Weights of a small transformer language model.
Architecture: LayerNorm before each block, no biases in attention or MLP, untied embeddings.
Each number is 50 + 15 x the weight over the matrix's rms, rounded and kept within 0 to 99. Layers, rows and columns count from 0.

# layer 10 MLP up, 448x160, rms 0.0652, rows 332-389, columns 40-79
36 68 55 59 43 27 30 40 68 52 43 41 33 40 34 23 30 61 66 54 43 73 29 71 99 52 45 23 40 58 51 48 64 48 27 44 43 26 56 47
45 42 71 55 38 46 42 39 18 44 49 44 40 45 33 59 39 68 67 76 43 62 54 82 42 54 45 15 56 53 64 49 42 51 49 58 59 46 52 40
70 54 46 46 33 45 20 49 55 57 65 27 47 64 15 60 59 66 25 28 36 74 87 21 49 64 52 59 34 28 67 52 64 60 74 68 37 50 49 62
41 48 31 34 17 60 29 34 33 70 54 55 36 50 34 50 73 58 55 48 44 52 58 65 70 49 73 57 56 45 34 39 63 44 63 31 49 48 59 39
38 57 75 63 64 31 51 35 60 72 76 43 39 50 51 64 49 39 48 30 62 40 68 41 54 63 28 42 47 69 11 59 58 64 64 79 49 40 34 60
43 50 75 58 55 21 46 47 56 58 62 35 57 56 47 39 37 57 30 51 62 24 75 55 34 43 73 68 71 42 16 45 56 68 47 26 66 24 56 61
57 35 43 32 30 00 24 71 64 27 57 57 42 67 17 41 45 52 40 53 44 55 54 51 14 40 63 43 52 58 41 45 77 25 32 60 45 42 52 53
52 45 49 30 36 73 37 52 38 60 43 37 68 46 40 77 37 15 23 40 59 78 59 40 47 51 45 47 65 50 67 45 28 47 60 66 37 75 61 48
51 57 55 63 62 73 64 28 32 51 61 56 47 41 51 43 79 67 41 52 65 45 56 66 35 69 69 66 50 67 59 41 34 40 73 32 56 73 58 64
41 52 53 31 67 51 28 51 44 48 65 52 44 42 55 37 53 51 08 54 58 33 70 40 48 46 34 65 46 44 42 76 62 75 58 52 86 53 57 28
46 26 45 22 50 59 56 47 30 61 44 64 58 63 40 61 61 44 47 30 52 23 43 55 67 69 64 37 52 42 48 54 21 45 38 42 45 38 62 67
71 44 66 43 48 41 40 49 41 22 40 51 52 32 46 60 55 44 15 39 57 63 40 46 30 40 28 44 53 76 45 56 67 47 85 54 70 84 57 52
47 61 52 31 42 62 56 28 32 44 71 24 79 53 04 44 57 44 25 51 68 35 70 42 31 67 43 61 48 46 62 47 71 25 39 48 62 41 34 49
74 60 30 62 53 56 38 24 46 57 30 46 48 55 10 51 56 61 64 60 33 54 44 21 27 33 35 66 49 78 58 50 39 36 31 65 45 81 70 53
45 46 32 50 97 69 43 42 46 53 57 36 01 76 51 52 34 59 64 48 43 50 34 53 60 31 61 99 52 24 62 41 59 19 50 36 57 47 42 33
39 55 62 71 36 79 46 62 47 25 67 21 42 45 52 25 75 67 43 49 59 83 45 60 27 61 82 39 42 35 44 51 48 69 69 19 53 78 67 40
47 48 66 30 50 33 53 49 65 45 55 83 45 78 52 53 54 54 53 65 40 42 27 21 60 62 60 42 60 36 39 59 36 18 33 39 44 33 53 55
66 18 43 57 81 71 77 74 57 27 37 32 27 55 33 59 37 42 57 40 40 35 41 34 53 62 14 54 49 43 55 66 62 32 53 68 71 53 64 50
99 43 56 43 53 52 42 41 53 45 33 38 20 71 61 53 34 58 41 64 40 60 43 49 34 44 75 45 31 30 28 73 65 48 69 38 48 34 51 47
57 60 36 82 33 48 75 37 42 36 42 67 50 35 41 38 62 61 63 40 72 57 31 37 35 39 68 39 36 50 46 47 51 49 66 27 61 41 53 58
47 18 76 28 76 44 36 68 57 44 59 45 45 26 66 60 59 43 50 74 66 38 51 60 33 47 67 31 85 39 35 37 66 43 58 75 58 38 45 47
51 34 85 67 65 42 50 58 59 36 66 39 38 66 24 57 68 40 26 65 49 60 49 62 31 47 32 37 66 31 63 35 50 55 61 51 51 83 55 36
49 36 19 58 84 43 50 60 60 55 50 53 36 56 40 80 88 33 60 56 55 32 32 62 37 37 44 38 43 42 48 64 47 28 26 54 52 48 31 37
74 30 48 52 47 49 60 68 30 49 72 47 61 43 55 42 52 64 25 52 29 48 52 41 38 45 29 42 58 54 64 59 67 76 48 44 62 59 43 48
51 19 26 45 48 40 44 35 36 74 49 56 53 56 75 34 53 57 61 65 75 45 66 25 50 48 49 60 33 51 18 58 55 69 50 24 61 74 53 50
52 70 60 81 44 68 00 60 32 40 37 66 37 30 47 44 39 55 38 31 53 49 69 53 51 52 55 72 36 42 39 65 66 80 57 34 51 43 40 69
40 41 37 75 63 44 65 50 51 34 36 45 50 26 51 61 42 51 49 51 33 71 51 53 70 42 29 38 64 68 60 66 48 52 51 59 33 58 38 70
53 63 62 52 59 41 74 56 63 68 55 58 76 53 76 46 36 40 60 45 37 79 51 37 78 78 50 44 48 35 40 61 30 43 40 59 71 78 51 65
36 68 47 44 54 41 34 39 49 68 43 42 44 44 53 62 49 50 47 35 41 62 43 45 26 48 47 31 77 45 69 51 25 70 66 29 57 50 47 45
57 26 58 53 35 47 55 27 61 48 50 52 45 18 71 67 83 42 70 71 58 42 66 64 35 43 72 44 57 58 48 39 62 57 22 58 65 55 46 49
56 34 56 59 32 36 42 39 36 31 45 51 70 23 39 76 26 42 73 32 36 35 78 56 56 68 63 57 28 38 63 56 66 52 61 61 61 50 42 30
45 45 66 51 55 16 49 78 55 42 49 56 39 56 31 50 53 62 51 63 59 41 50 41 59 64 63 52 34 57 32 57 47 50 39 66 60 71 58 45
51 73 40 53 66 39 61 55 41 45 64 48 36 25 39 63 55 61 56 34 47 37 75 52 24 62 57 44 40 27 66 29 51 60 47 63 34 43 63 50
77 63 38 54 66 10 42 28 44 80 12 71 65 55 38 48 66 54 58 56 54 12 47 44 48 51 64 62 27 48 33 30 53 30 31 63 15 21 40 71
31 59 60 27 50 75 30 62 47 31 41 77 58 55 65 46 64 38 82 52 59 42 39 39 48 07 57 30 61 71 49 51 71 58 61 53 49 57 29 32
20 76 33 69 68 45 54 62 54 47 22 46 42 30 57 89 36 41 46 51 45 48 40 63 43 57 48 45 33 68 56 60 81 70 51 49 57 80 43 56
76 67 35 43 17 46 52 43 43 14 57 17 50 39 51 46 55 48 56 42 63 72 57 36 55 30 55 47 36 67 54 56 56 49 72 53 44 70 67 57
51 42 71 41 34 61 26 45 47 90 41 38 44 45 58 55 62 74 31 69 47 61 47 32 67 50 37 55 49 33 42 50 49 36 58 53 12 70 58 85
47 42 33 38 55 37 68 56 57 60 27 47 34 73 61 31 33 45 42 57 63 26 39 11 51 57 56 58 18 59 50 67 91 54 48 56 68 66 39 88
29 33 52 45 47 66 99 55 64 57 44 55 45 33 55 65 44 50 39 45 37 67 29 67 66 31 69 42 44 29 60 34 64 52 65 61 59 63 72 69
63 58 17 69 69 48 35 58 51 66 44 67 79 53 65 42 40 58 49 52 80 49 49 46 46 57 41 60 60 35 60 74 27 51 55 37 80 39 57 39
65 26 70 34 66 37 46 69 25 71 37 47 44 30 54 62 47 36 26 41 61 55 84 75 38 59 17 78 57 49 39 53 39 41 18 50 41 45 58 61
51 50 39 67 41 48 43 38 81 39 83 49 23 36 36 55 44 38 49 54 48 54 46 29 28 39 80 71 70 49 66 69 70 66 54 33 53 41 38 28
24 50 51 43 52 43 70 47 58 57 41 18 45 45 35 55 66 57 51 42 49 53 31 63 63 31 42 61 49 56 36 60 42 55 50 45 57 82 59 75
69 25 72 59 46 37 52 52 56 49 35 82 41 24 23 43 40 45 55 39 79 41 51 16 32 67 36 50 35 60 47 65 56 72 54 63 83 30 31 60
48 49 59 44 38 39 31 42 35 38 62 51 42 45 20 45 42 14 45 66 47 65 72 61 36 68 50 49 52 36 74 43 68 33 54 68 35 67 43 37
60 52 44 52 43 32 48 45 67 35 78 70 42 52 49 52 35 61 51 68 27 54 62 57 60 70 48 60 67 21 55 50 51 49 54 28 72 54 57 50
65 45 77 37 86 85 50 37 41 48 40 54 54 52 54 56 70 53 49 27 71 80 56 35 53 46 40 45 55 55 60 50 23 29 64 44 61 32 61 58
62 74 38 54 66 56 48 71 62 66 72 48 47 56 67 64 39 47 59 67 38 50 40 46 53 53 27 41 65 23 33 66 54 66 26 49 41 42 24 35
60 51 69 31 50 28 50 65 53 41 27 63 53 62 46 47 49 41 49 24 28 54 35 47 75 60 59 55 83 31 36 45 54 69 31 56 75 47 55 58
63 49 19 61 65 10 65 45 28 26 38 84 63 38 49 76 36 50 39 75 29 44 48 58 65 20 41 53 32 34 79 68 39 68 44 53 57 52 55 37
62 84 73 34 30 69 68 44 73 82 44 55 76 30 42 56 59 48 23 62 57 51 25 38 48 53 11 58 39 29 39 45 41 48 40 51 28 55 55 26
39 42 30 43 36 40 47 33 50 42 51 29 47 49 46 51 28 48 56 31 54 54 28 54 57 61 56 54 60 48 65 50 58 62 69 66 45 84 62 26
38 58 61 58 47 40 47 80 42 34 55 68 41 27 47 53 62 37 53 54 60 69 34 56 88 72 61 19 43 55 48 77 54 80 68 57 63 62 25 65
49 42 75 45 51 62 51 36 42 66 55 78 60 47 66 51 34 55 51 44 44 29 65 35 19 35 41 56 40 86 37 54 38 30 49 61 45 24 46 64
43 32 55 56 73 45 44 52 26 29 28 57 29 62 41 27 58 65 53 45 50 60 27 25 56 36 60 56 58 57 80 37 47 39 56 58 43 38 52 54
41 44 68 60 47 40 44 60 51 68 61 66 68 54 29 51 50 31 48 08 53 57 65 47 45 61 42 73 45 55 45 42 75 62 38 39 46 53 44 46
44 27 51 38 70 59 54 43 66 41 31 58 53 43 54 34 43 57 53 93 59 12 47 19 49 42 46 78 31 64 51 75 71 28 81 67 72 41 60 49
# layer 10 MLP down (transposed), 448x160, rms 0.0651, rows 332-389, columns 40-79
09 61 41 60 45 71 51 69 44 61 48 67 70 40 61 12 12 75 46 51 51 37 39 33 45 49 17 61 44 57 31 36 51 66 49 46 69 63 64 50
51 51 39 52 56 25 54 49 69 58 33 64 40 58 46 55 39 58 35 19 57 44 22 41 57 67 68 44 19 50 33 78 56 38 58 63 50 47 53 54
28 25 40 59 48 48 78 53 54 56 84 55 55 20 71 39 41 56 60 55 38 50 33 75 41 47 46 70 55 48 56 60 27 62 41 49 56 65 61 43
60 40 62 31 30 64 80 49 58 38 68 47 57 52 19 69 57 59 24 53 34 43 48 44 41 48 49 51 64 42 52 75 52 24 37 40 45 45 54 80
43 34 22 45 26 18 55 55 59 55 33 42 64 56 72 74 69 66 29 52 36 40 64 68 35 40 57 54 42 48 74 60 30 61 39 43 59 54 68 42
71 62 52 00 49 71 45 44 50 54 44 64 49 19 67 50 85 54 29 39 47 36 53 44 40 58 39 61 67 56 67 38 66 29 52 49 57 61 42 45
19 39 41 33 26 31 48 49 60 36 43 57 72 42 45 65 56 67 62 60 71 25 28 39 56 64 63 46 25 29 49 45 66 50 55 77 49 61 71 47
51 50 63 30 62 75 61 49 45 55 55 59 52 49 63 47 59 53 40 42 57 67 36 58 39 57 73 58 35 42 57 41 47 57 60 39 54 53 47 58
27 60 43 58 57 54 52 49 60 74 52 32 50 67 64 50 58 32 44 36 50 70 54 47 50 63 40 60 35 45 47 72 82 64 54 35 74 63 39 37
26 67 65 63 80 52 38 52 55 53 49 60 43 40 29 46 62 54 04 47 80 49 61 33 14 49 32 58 62 43 50 50 70 81 49 29 58 56 78 36
37 31 35 59 68 78 21 49 48 52 57 38 70 81 55 63 45 35 46 61 41 25 41 88 59 65 65 34 62 71 46 54 46 43 52 49 49 57 44 37
49 47 35 46 45 20 54 66 45 26 34 58 60 39 27 16 44 35 54 39 47 40 57 56 52 78 73 43 15 77 67 35 73 46 51 60 65 42 57 59
70 61 54 63 45 59 36 56 28 49 47 41 64 44 46 45 45 28 68 68 33 58 48 44 64 17 71 47 44 92 50 36 74 91 81 57 54 44 65 15
71 33 69 60 66 28 32 54 40 68 31 44 43 95 60 59 67 45 35 59 46 68 61 35 55 21 48 38 46 46 63 65 39 51 48 60 59 34 38 56
49 44 82 37 59 58 55 37 20 76 50 46 61 17 42 64 31 31 58 49 32 26 34 56 29 50 26 69 81 50 45 59 73 20 47 25 33 68 27 60
51 43 43 45 69 40 47 42 62 30 61 23 70 13 39 61 48 67 27 79 56 46 30 38 58 67 40 42 26 35 54 39 42 82 27 41 64 50 54 43
49 36 36 35 32 61 50 53 56 53 58 47 52 22 51 37 51 72 69 37 50 40 36 69 41 52 33 50 59 54 44 35 33 69 59 37 56 74 30 44
24 61 81 32 43 31 35 48 43 32 41 54 27 55 51 69 51 56 54 72 72 68 38 33 42 74 42 63 52 74 63 60 24 62 20 32 54 59 56 49
25 46 50 41 65 51 52 46 34 31 69 51 38 43 28 35 40 65 65 33 70 51 48 54 84 80 28 46 71 43 44 47 56 41 54 37 28 53 65 51
60 41 75 57 41 70 67 71 28 66 46 50 24 40 52 66 42 52 20 42 46 41 53 65 40 80 95 73 65 57 86 69 58 73 50 46 69 53 55 49
58 31 56 44 42 36 73 42 81 83 67 66 73 49 56 62 51 53 45 49 53 24 59 35 79 45 44 51 45 52 44 32 27 34 65 50 64 80 48 44
43 46 65 36 46 65 73 58 33 33 20 41 57 48 28 23 39 60 70 70 50 40 62 18 79 41 51 49 50 83 62 72 62 39 66 64 68 52 47 47
55 53 73 61 42 44 43 28 35 60 47 38 60 29 42 25 55 61 59 47 74 81 78 38 55 68 38 47 48 29 38 39 39 57 55 41 32 32 60 48
49 70 44 58 58 74 52 45 74 48 37 44 37 54 59 65 41 33 53 44 90 35 47 44 66 48 60 73 52 43 51 52 48 25 52 48 40 49 60 60
31 83 35 30 40 70 56 68 39 24 56 61 58 40 10 72 21 33 28 51 34 56 39 66 72 59 41 60 48 45 54 32 56 26 54 51 43 29 58 58
53 61 66 50 46 72 41 38 56 69 20 47 39 65 64 57 66 39 26 40 65 64 63 43 46 72 30 57 24 39 46 69 52 53 63 61 72 26 63 42
35 61 44 53 47 14 59 44 28 20 51 71 61 46 34 53 49 61 57 56 15 85 51 78 79 22 42 32 49 89 62 73 35 68 77 84 48 51 59 39
59 79 76 53 58 23 49 38 49 58 35 47 29 38 59 48 54 42 29 65 20 82 59 53 64 42 26 44 35 35 55 60 83 45 42 99 40 62 45 58
50 42 32 59 75 24 76 60 47 47 68 26 66 51 68 34 38 30 46 35 45 34 66 44 67 60 30 60 33 40 41 43 70 52 63 45 55 54 58 52
51 36 32 50 47 44 51 51 44 55 43 48 53 64 38 45 36 59 25 49 42 64 26 37 78 67 43 34 63 21 42 46 63 33 60 56 30 50 50 35
67 27 38 59 60 42 60 40 73 52 44 62 46 54 38 78 62 44 36 37 63 45 37 39 53 55 45 59 65 47 54 51 51 33 69 46 53 48 63 36
48 82 26 53 62 55 39 46 28 59 68 77 65 49 36 56 58 70 46 62 55 51 45 52 46 75 38 49 78 47 40 51 83 41 55 46 41 45 55 52
46 43 47 62 42 36 29 09 87 67 75 43 39 59 35 44 42 39 25 46 99 40 61 63 43 36 38 37 80 27 43 62 14 32 15 44 37 41 44 42
65 45 47 46 42 53 41 62 29 59 18 67 44 46 39 45 55 40 56 60 41 11 30 40 53 35 65 51 45 23 23 34 63 50 57 59 65 45 71 86
30 85 58 73 71 56 55 52 55 70 41 41 54 51 50 82 46 56 73 54 38 34 59 61 65 53 44 29 39 41 38 66 41 43 36 35 79 31 66 62
28 45 68 57 53 64 49 25 71 57 67 40 44 62 55 59 48 37 34 42 67 63 74 42 63 30 49 42 63 50 63 60 50 45 72 28 30 34 46 26
41 73 46 20 20 38 76 62 32 55 65 72 63 52 48 40 27 22 69 43 58 61 62 56 41 34 51 54 63 65 56 54 50 71 72 50 43 60 80 66
60 49 39 45 51 52 64 51 53 27 49 51 47 44 57 43 43 35 82 54 62 27 42 65 45 40 31 60 59 59 40 34 65 43 48 51 46 46 49 57
57 52 66 22 61 54 56 53 71 51 28 40 47 49 41 33 52 44 43 71 82 58 46 11 69 47 63 58 32 35 43 47 62 52 64 52 41 40 40 50
39 63 25 19 29 54 67 62 49 36 49 49 59 26 47 65 28 61 65 57 26 33 21 32 52 43 30 65 77 42 36 53 49 66 39 44 55 66 53 39
74 42 51 57 47 78 50 36 60 36 77 94 90 41 31 42 34 49 27 57 60 64 48 78 53 54 30 77 53 56 71 66 52 66 37 60 44 49 48 28
47 37 54 38 55 46 97 61 74 35 52 35 61 52 46 49 27 54 70 40 58 60 41 14 37 52 56 51 15 29 66 53 44 44 68 73 49 47 41 72
40 47 80 49 37 59 50 15 29 49 80 52 14 34 17 63 77 27 42 35 37 66 63 46 75 47 78 55 71 51 34 72 56 56 61 40 67 47 39 50
38 52 28 40 43 62 64 53 73 56 39 51 34 55 37 56 39 72 28 49 47 14 50 71 45 40 58 86 19 50 78 34 28 21 20 25 75 71 38 44
35 62 29 48 57 49 62 51 45 63 81 39 54 65 59 72 40 62 52 57 60 82 47 52 67 60 67 35 48 59 70 41 46 68 20 41 35 79 46 40
63 34 75 64 54 25 35 63 41 41 45 30 58 37 16 66 51 48 46 42 30 52 47 66 72 31 72 24 52 65 76 54 45 58 64 66 51 69 68 42
58 50 64 45 43 43 54 42 39 40 27 25 70 67 52 80 53 57 44 19 51 66 59 54 39 22 68 57 40 60 47 78 37 26 57 63 55 23 38 50
74 56 57 38 42 57 46 49 71 46 52 44 59 78 47 53 55 49 65 43 67 58 33 39 65 37 45 35 54 55 71 52 50 57 36 62 52 22 69 51
63 52 31 61 62 76 56 77 10 47 41 49 48 56 50 62 50 61 68 54 15 56 78 51 32 50 54 58 45 47 65 42 49 40 49 42 49 31 23 33
35 48 57 59 49 56 41 54 43 80 57 40 54 59 45 39 47 51 55 78 67 55 50 44 76 51 73 61 54 82 78 74 46 24 35 30 80 50 57 53
51 29 48 64 43 24 33 63 31 43 45 89 31 31 28 29 63 36 74 68 46 58 49 61 48 45 12 39 50 39 46 34 61 63 70 70 28 63 49 64
39 40 51 19 62 34 68 37 58 40 58 67 61 66 52 61 57 62 67 62 51 52 54 20 56 35 27 58 33 56 49 85 56 13 48 37 51 51 54 82
62 44 60 31 49 41 58 59 51 45 48 51 63 64 68 30 65 64 37 42 54 30 66 27 41 41 49 75 51 29 45 60 52 45 54 22 69 62 45 36
26 75 64 70 61 61 47 45 27 38 45 76 34 59 53 38 52 36 57 71 61 56 55 60 68 25 57 53 70 44 71 86 76 48 61 32 59 60 40 70
52 51 52 35 64 35 57 26 50 56 57 33 41 83 65 73 57 68 40 21 61 80 34 51 49 33 53 64 37 67 46 31 19 54 46 77 59 45 24 34
59 44 64 55 49 39 31 56 42 72 67 53 44 57 84 50 32 58 50 52 88 64 38 60 38 56 44 31 39 48 37 29 65 43 23 81 37 43 36 53
26 54 27 51 55 45 53 47 53 43 66 49 57 47 51 40 58 54 73 41 69 63 52 65 50 68 41 41 27 56 38 46 84 48 71 68 50 35 47 46
71 22 47 34 32 77 49 44 41 62 52 47 50 61 36 22 62 37 41 51 70 53 58 31 52 62 66 41 45 51 23 61 38 31 59 48 51 43 77 32
# layer 10 MLP gate, 448x160, rms 0.0651, rows 333-389, columns 40-79
76 42 64 51 30 58 47 64 53 78 57 30 47 30 49 54 52 75 72 61 58 53 50 47 26 52 33 36 93 50 52 69 31 41 56 50 66 66 67 33
20 49 38 37 42 45 49 61 69 32 43 46 52 49 51 44 39 50 56 81 46 53 31 59 74 27 43 69 39 54 54 83 63 47 30 58 60 50 44 67
34 27 38 44 26 49 31 49 52 17 87 43 64 56 31 65 57 26 83 56 58 23 42 48 31 50 60 36 46 38 36 74 72 44 49 41 42 49 69 48
55 61 39 58 23 26 64 71 43 46 56 36 45 53 35 72 60 41 57 32 58 27 35 55 62 57 80 63 65 44 41 43 36 48 56 34 72 45 45 66
62 43 48 47 89 62 59 68 35 58 53 64 48 48 44 58 44 44 84 37 63 72 18 67 45 61 46 33 24 64 50 46 37 34 42 58 52 51 80 44
59 33 47 37 13 51 50 66 36 39 32 27 52 32 22 53 83 61 48 64 68 35 54 85 28 27 83 40 46 44 31 50 53 59 54 34 62 68 39 51
50 48 48 45 35 37 31 37 46 49 44 53 56 59 30 57 65 65 22 47 79 57 54 68 42 53 45 33 52 54 45 38 55 21 37 51 44 32 65 67
36 48 47 58 38 43 70 50 59 56 44 42 37 56 27 78 55 42 27 49 56 67 51 46 50 42 65 67 44 45 46 48 62 59 56 33 80 41 51 34
19 38 46 73 38 56 44 74 75 31 40 50 03 34 62 68 76 33 73 53 30 53 59 59 58 53 50 70 83 36 41 51 45 65 54 55 42 54 48 36
58 65 59 58 58 36 47 50 46 58 57 70 53 00 44 42 76 47 59 30 51 37 60 56 13 42 59 58 21 53 46 39 55 56 39 68 38 44 62 65
35 32 72 40 29 42 71 58 54 45 86 79 44 40 58 33 66 69 72 47 44 51 49 35 43 09 79 76 23 44 75 45 49 72 49 31 35 62 51 70
48 34 43 60 52 63 70 47 82 37 41 46 33 58 70 29 63 26 57 36 21 80 27 63 44 73 58 63 40 39 26 51 37 61 30 58 35 40 95 78
40 24 65 62 33 45 36 45 14 42 76 22 70 65 52 36 60 76 36 38 78 62 65 38 53 34 45 60 28 51 60 33 42 41 46 47 26 52 42 40
39 40 66 55 37 40 35 70 47 36 71 62 67 29 33 33 41 32 63 33 40 34 34 18 02 60 44 34 54 64 49 29 44 78 59 62 39 46 60 71
25 49 60 73 64 54 60 49 92 51 26 28 42 79 65 42 38 37 68 38 54 48 24 37 42 28 57 58 76 61 51 52 76 39 51 25 49 39 39 43
70 68 45 28 41 48 68 47 71 38 59 45 70 28 49 52 46 54 42 37 47 55 42 72 50 38 43 58 61 34 63 48 28 50 46 30 54 70 38 24
46 54 49 55 29 55 62 56 50 10 32 52 28 71 39 53 49 56 37 55 51 48 28 32 41 64 71 54 66 40 63 63 40 37 35 45 53 42 53 60
47 46 45 36 41 36 47 44 37 55 56 51 44 32 64 62 66 52 78 36 52 47 72 60 58 43 79 46 36 73 79 28 43 25 47 57 31 77 70 48
81 70 77 61 49 37 54 51 69 69 55 81 51 66 57 60 57 40 47 61 37 32 59 81 69 56 66 63 23 52 44 86 44 49 60 50 52 67 64 61
25 29 49 50 62 79 56 28 21 61 50 51 29 58 25 48 62 35 45 66 41 43 50 30 46 28 70 59 56 46 69 43 30 43 25 35 37 51 65 49
57 56 48 42 50 33 62 36 29 19 26 42 30 50 47 43 54 74 35 34 55 39 35 51 36 45 61 63 55 59 68 58 50 59 27 65 59 44 45 57
59 75 45 28 57 37 43 66 30 48 52 19 43 62 78 72 54 20 38 41 44 19 67 71 50 34 61 74 56 57 69 81 54 36 18 80 52 72 47 74
51 26 50 44 49 45 52 48 36 48 54 64 67 32 47 75 72 60 39 70 28 57 49 57 38 54 52 36 46 55 54 39 68 75 57 64 39 61 29 53
49 61 52 53 46 31 36 85 54 51 18 72 66 61 52 57 38 50 56 45 50 56 61 37 45 47 36 60 07 23 54 44 45 25 40 47 79 33 54 46
43 44 48 36 50 87 32 61 37 42 48 42 36 51 48 24 40 39 19 48 63 64 47 46 23 38 59 42 46 44 51 46 77 69 50 34 52 47 62 53
39 49 65 50 54 84 61 32 41 44 32 46 39 50 43 50 32 46 54 43 61 39 40 41 49 57 52 52 55 43 51 45 56 55 52 36 40 47 48 52
53 49 54 52 64 71 46 27 44 44 45 67 69 40 52 35 56 76 37 50 64 65 42 62 76 57 48 51 90 72 71 59 78 52 47 48 58 48 09 48
36 39 26 68 81 41 66 65 37 33 47 55 58 63 41 43 38 35 62 63 63 38 54 60 60 77 42 53 48 47 55 67 51 61 35 39 55 80 67 53
68 38 57 35 62 75 33 50 59 39 76 50 44 32 76 51 55 25 64 59 69 65 66 49 52 31 57 50 54 72 59 48 41 63 57 60 58 56 61 71
41 45 59 40 22 54 66 50 54 33 43 41 61 28 42 58 23 47 43 52 64 45 38 35 45 68 52 66 30 45 41 61 84 54 55 63 54 55 39 56
29 35 68 43 38 88 60 29 51 61 61 34 45 34 64 39 65 61 67 38 42 75 47 57 31 58 50 56 41 43 48 35 36 42 52 61 47 46 29 69
50 58 45 74 63 70 61 36 53 61 61 51 60 69 44 38 40 68 44 35 99 62 68 72 59 45 44 54 47 77 27 72 31 45 37 61 77 43 25 47
65 29 66 21 26 58 46 45 58 50 64 81 27 45 51 43 57 54 44 44 50 31 39 50 52 84 44 46 73 68 10 43 52 65 45 45 50 59 60 56
78 56 64 33 47 82 34 46 44 70 44 16 73 62 77 37 30 48 63 50 37 30 35 32 43 53 57 37 73 75 54 45 63 46 52 47 69 55 59 36
56 43 62 62 73 38 39 43 40 39 25 45 42 62 43 80 73 40 51 52 35 48 55 56 57 68 40 40 37 63 53 54 65 68 56 42 65 77 24 62
64 57 28 66 55 26 48 16 52 50 75 36 51 45 63 35 58 64 39 50 58 49 50 70 18 54 35 41 33 51 42 77 54 36 48 54 48 51 47 59
40 65 71 68 47 34 58 30 33 54 81 64 69 41 54 65 52 81 71 49 49 37 48 53 58 44 36 62 43 51 61 56 52 64 67 54 59 45 49 52
25 45 50 55 47 45 51 72 73 31 57 47 49 78 24 21 72 61 50 50 72 70 57 14 61 39 70 49 58 47 43 53 44 38 53 70 52 36 58 54
44 38 39 40 45 17 33 30 26 71 36 59 49 49 48 39 52 36 48 51 70 40 60 52 33 43 39 47 24 60 56 52 67 46 28 37 59 47 43 56
55 50 12 21 30 43 51 55 52 58 36 44 30 57 83 46 53 61 45 27 68 47 48 33 42 66 44 35 40 60 43 45 54 41 54 38 50 36 72 49
83 58 47 56 35 72 30 46 33 63 66 69 53 24 66 57 38 55 32 52 51 53 68 73 41 52 52 43 75 47 35 62 48 22 16 39 62 60 61 52
19 34 81 70 46 71 65 54 56 46 53 70 19 43 41 63 49 34 38 50 49 54 63 50 57 61 58 35 46 45 48 50 46 48 38 63 36 40 35 50
27 42 39 66 38 33 61 43 71 46 61 45 51 92 43 29 30 80 59 51 87 29 71 67 38 49 68 49 00 45 39 49 61 43 68 41 68 55 24 40
78 50 65 45 55 59 32 84 55 56 57 22 57 56 54 47 43 39 54 32 64 72 68 58 43 96 48 62 61 49 37 32 45 47 31 64 68 34 83 48
55 26 58 77 65 45 46 80 33 34 38 23 47 50 25 41 51 59 72 86 53 45 44 60 62 48 55 15 68 45 60 18 19 59 32 99 56 45 59 65
74 74 39 40 58 59 67 52 59 44 42 40 44 60 46 49 47 46 67 42 38 44 62 51 30 63 35 45 57 53 80 50 68 56 47 49 54 76 89 34
54 36 77 39 70 55 57 56 43 62 59 44 36 60 46 26 53 55 69 58 45 62 34 46 86 62 69 70 43 51 35 51 78 44 68 56 38 29 39 47
37 17 27 59 55 50 39 69 37 50 57 68 44 43 65 49 44 42 63 28 75 34 56 54 62 49 56 54 38 59 69 66 35 66 47 52 60 79 44 51
56 23 48 35 49 52 38 61 43 79 31 61 72 72 49 32 58 49 39 57 36 49 32 56 55 59 35 72 65 57 66 49 46 22 39 47 67 48 53 66
70 69 47 27 46 46 73 40 35 22 60 40 37 64 75 48 54 43 52 76 40 51 41 20 66 19 58 60 46 28 54 54 46 59 37 44 56 38 61 29
58 49 45 43 94 50 53 26 79 64 46 36 58 15 59 19 61 51 49 41 43 42 31 53 19 78 55 56 59 27 39 31 39 49 46 71 21 74 40 60
55 61 84 54 48 37 49 63 49 34 54 74 55 43 42 39 56 47 55 69 37 82 50 30 30 17 51 49 57 37 56 49 35 76 74 61 45 32 42 48
35 45 47 66 77 78 50 43 45 31 51 41 26 43 42 50 56 51 53 61 51 49 32 62 68 64 58 33 61 36 62 49 84 54 38 79 42 53 46 60
56 79 32 71 72 33 42 76 55 89 32 46 41 34 57 55 33 54 44 23 32 14 39 51 18 37 57 60 31 59 30 56 70 67 57 59 34 46 38 53
40 82 71 54 67 34 48 56 47 69 40 33 70 54 32 41 59 45 43 12 70 63 33 46 57 54 39 43 11 62 29 70 45 59 67 94 17 92 81 68
59 61 60 44 66 50 56 40 62 41 59 63 75 36 37 44 51 37 53 40 73 70 21 70 38 18 51 55 48 62 40 13 51 43 49 31 30 42 23 55
51 31 54 60 53 62 80 39 58 52 37 56 48 58 56 40 29 41 64 57 53 26 54 45 42 55 54 71 24 25 45 55 45 51 64 86 59 42 55 45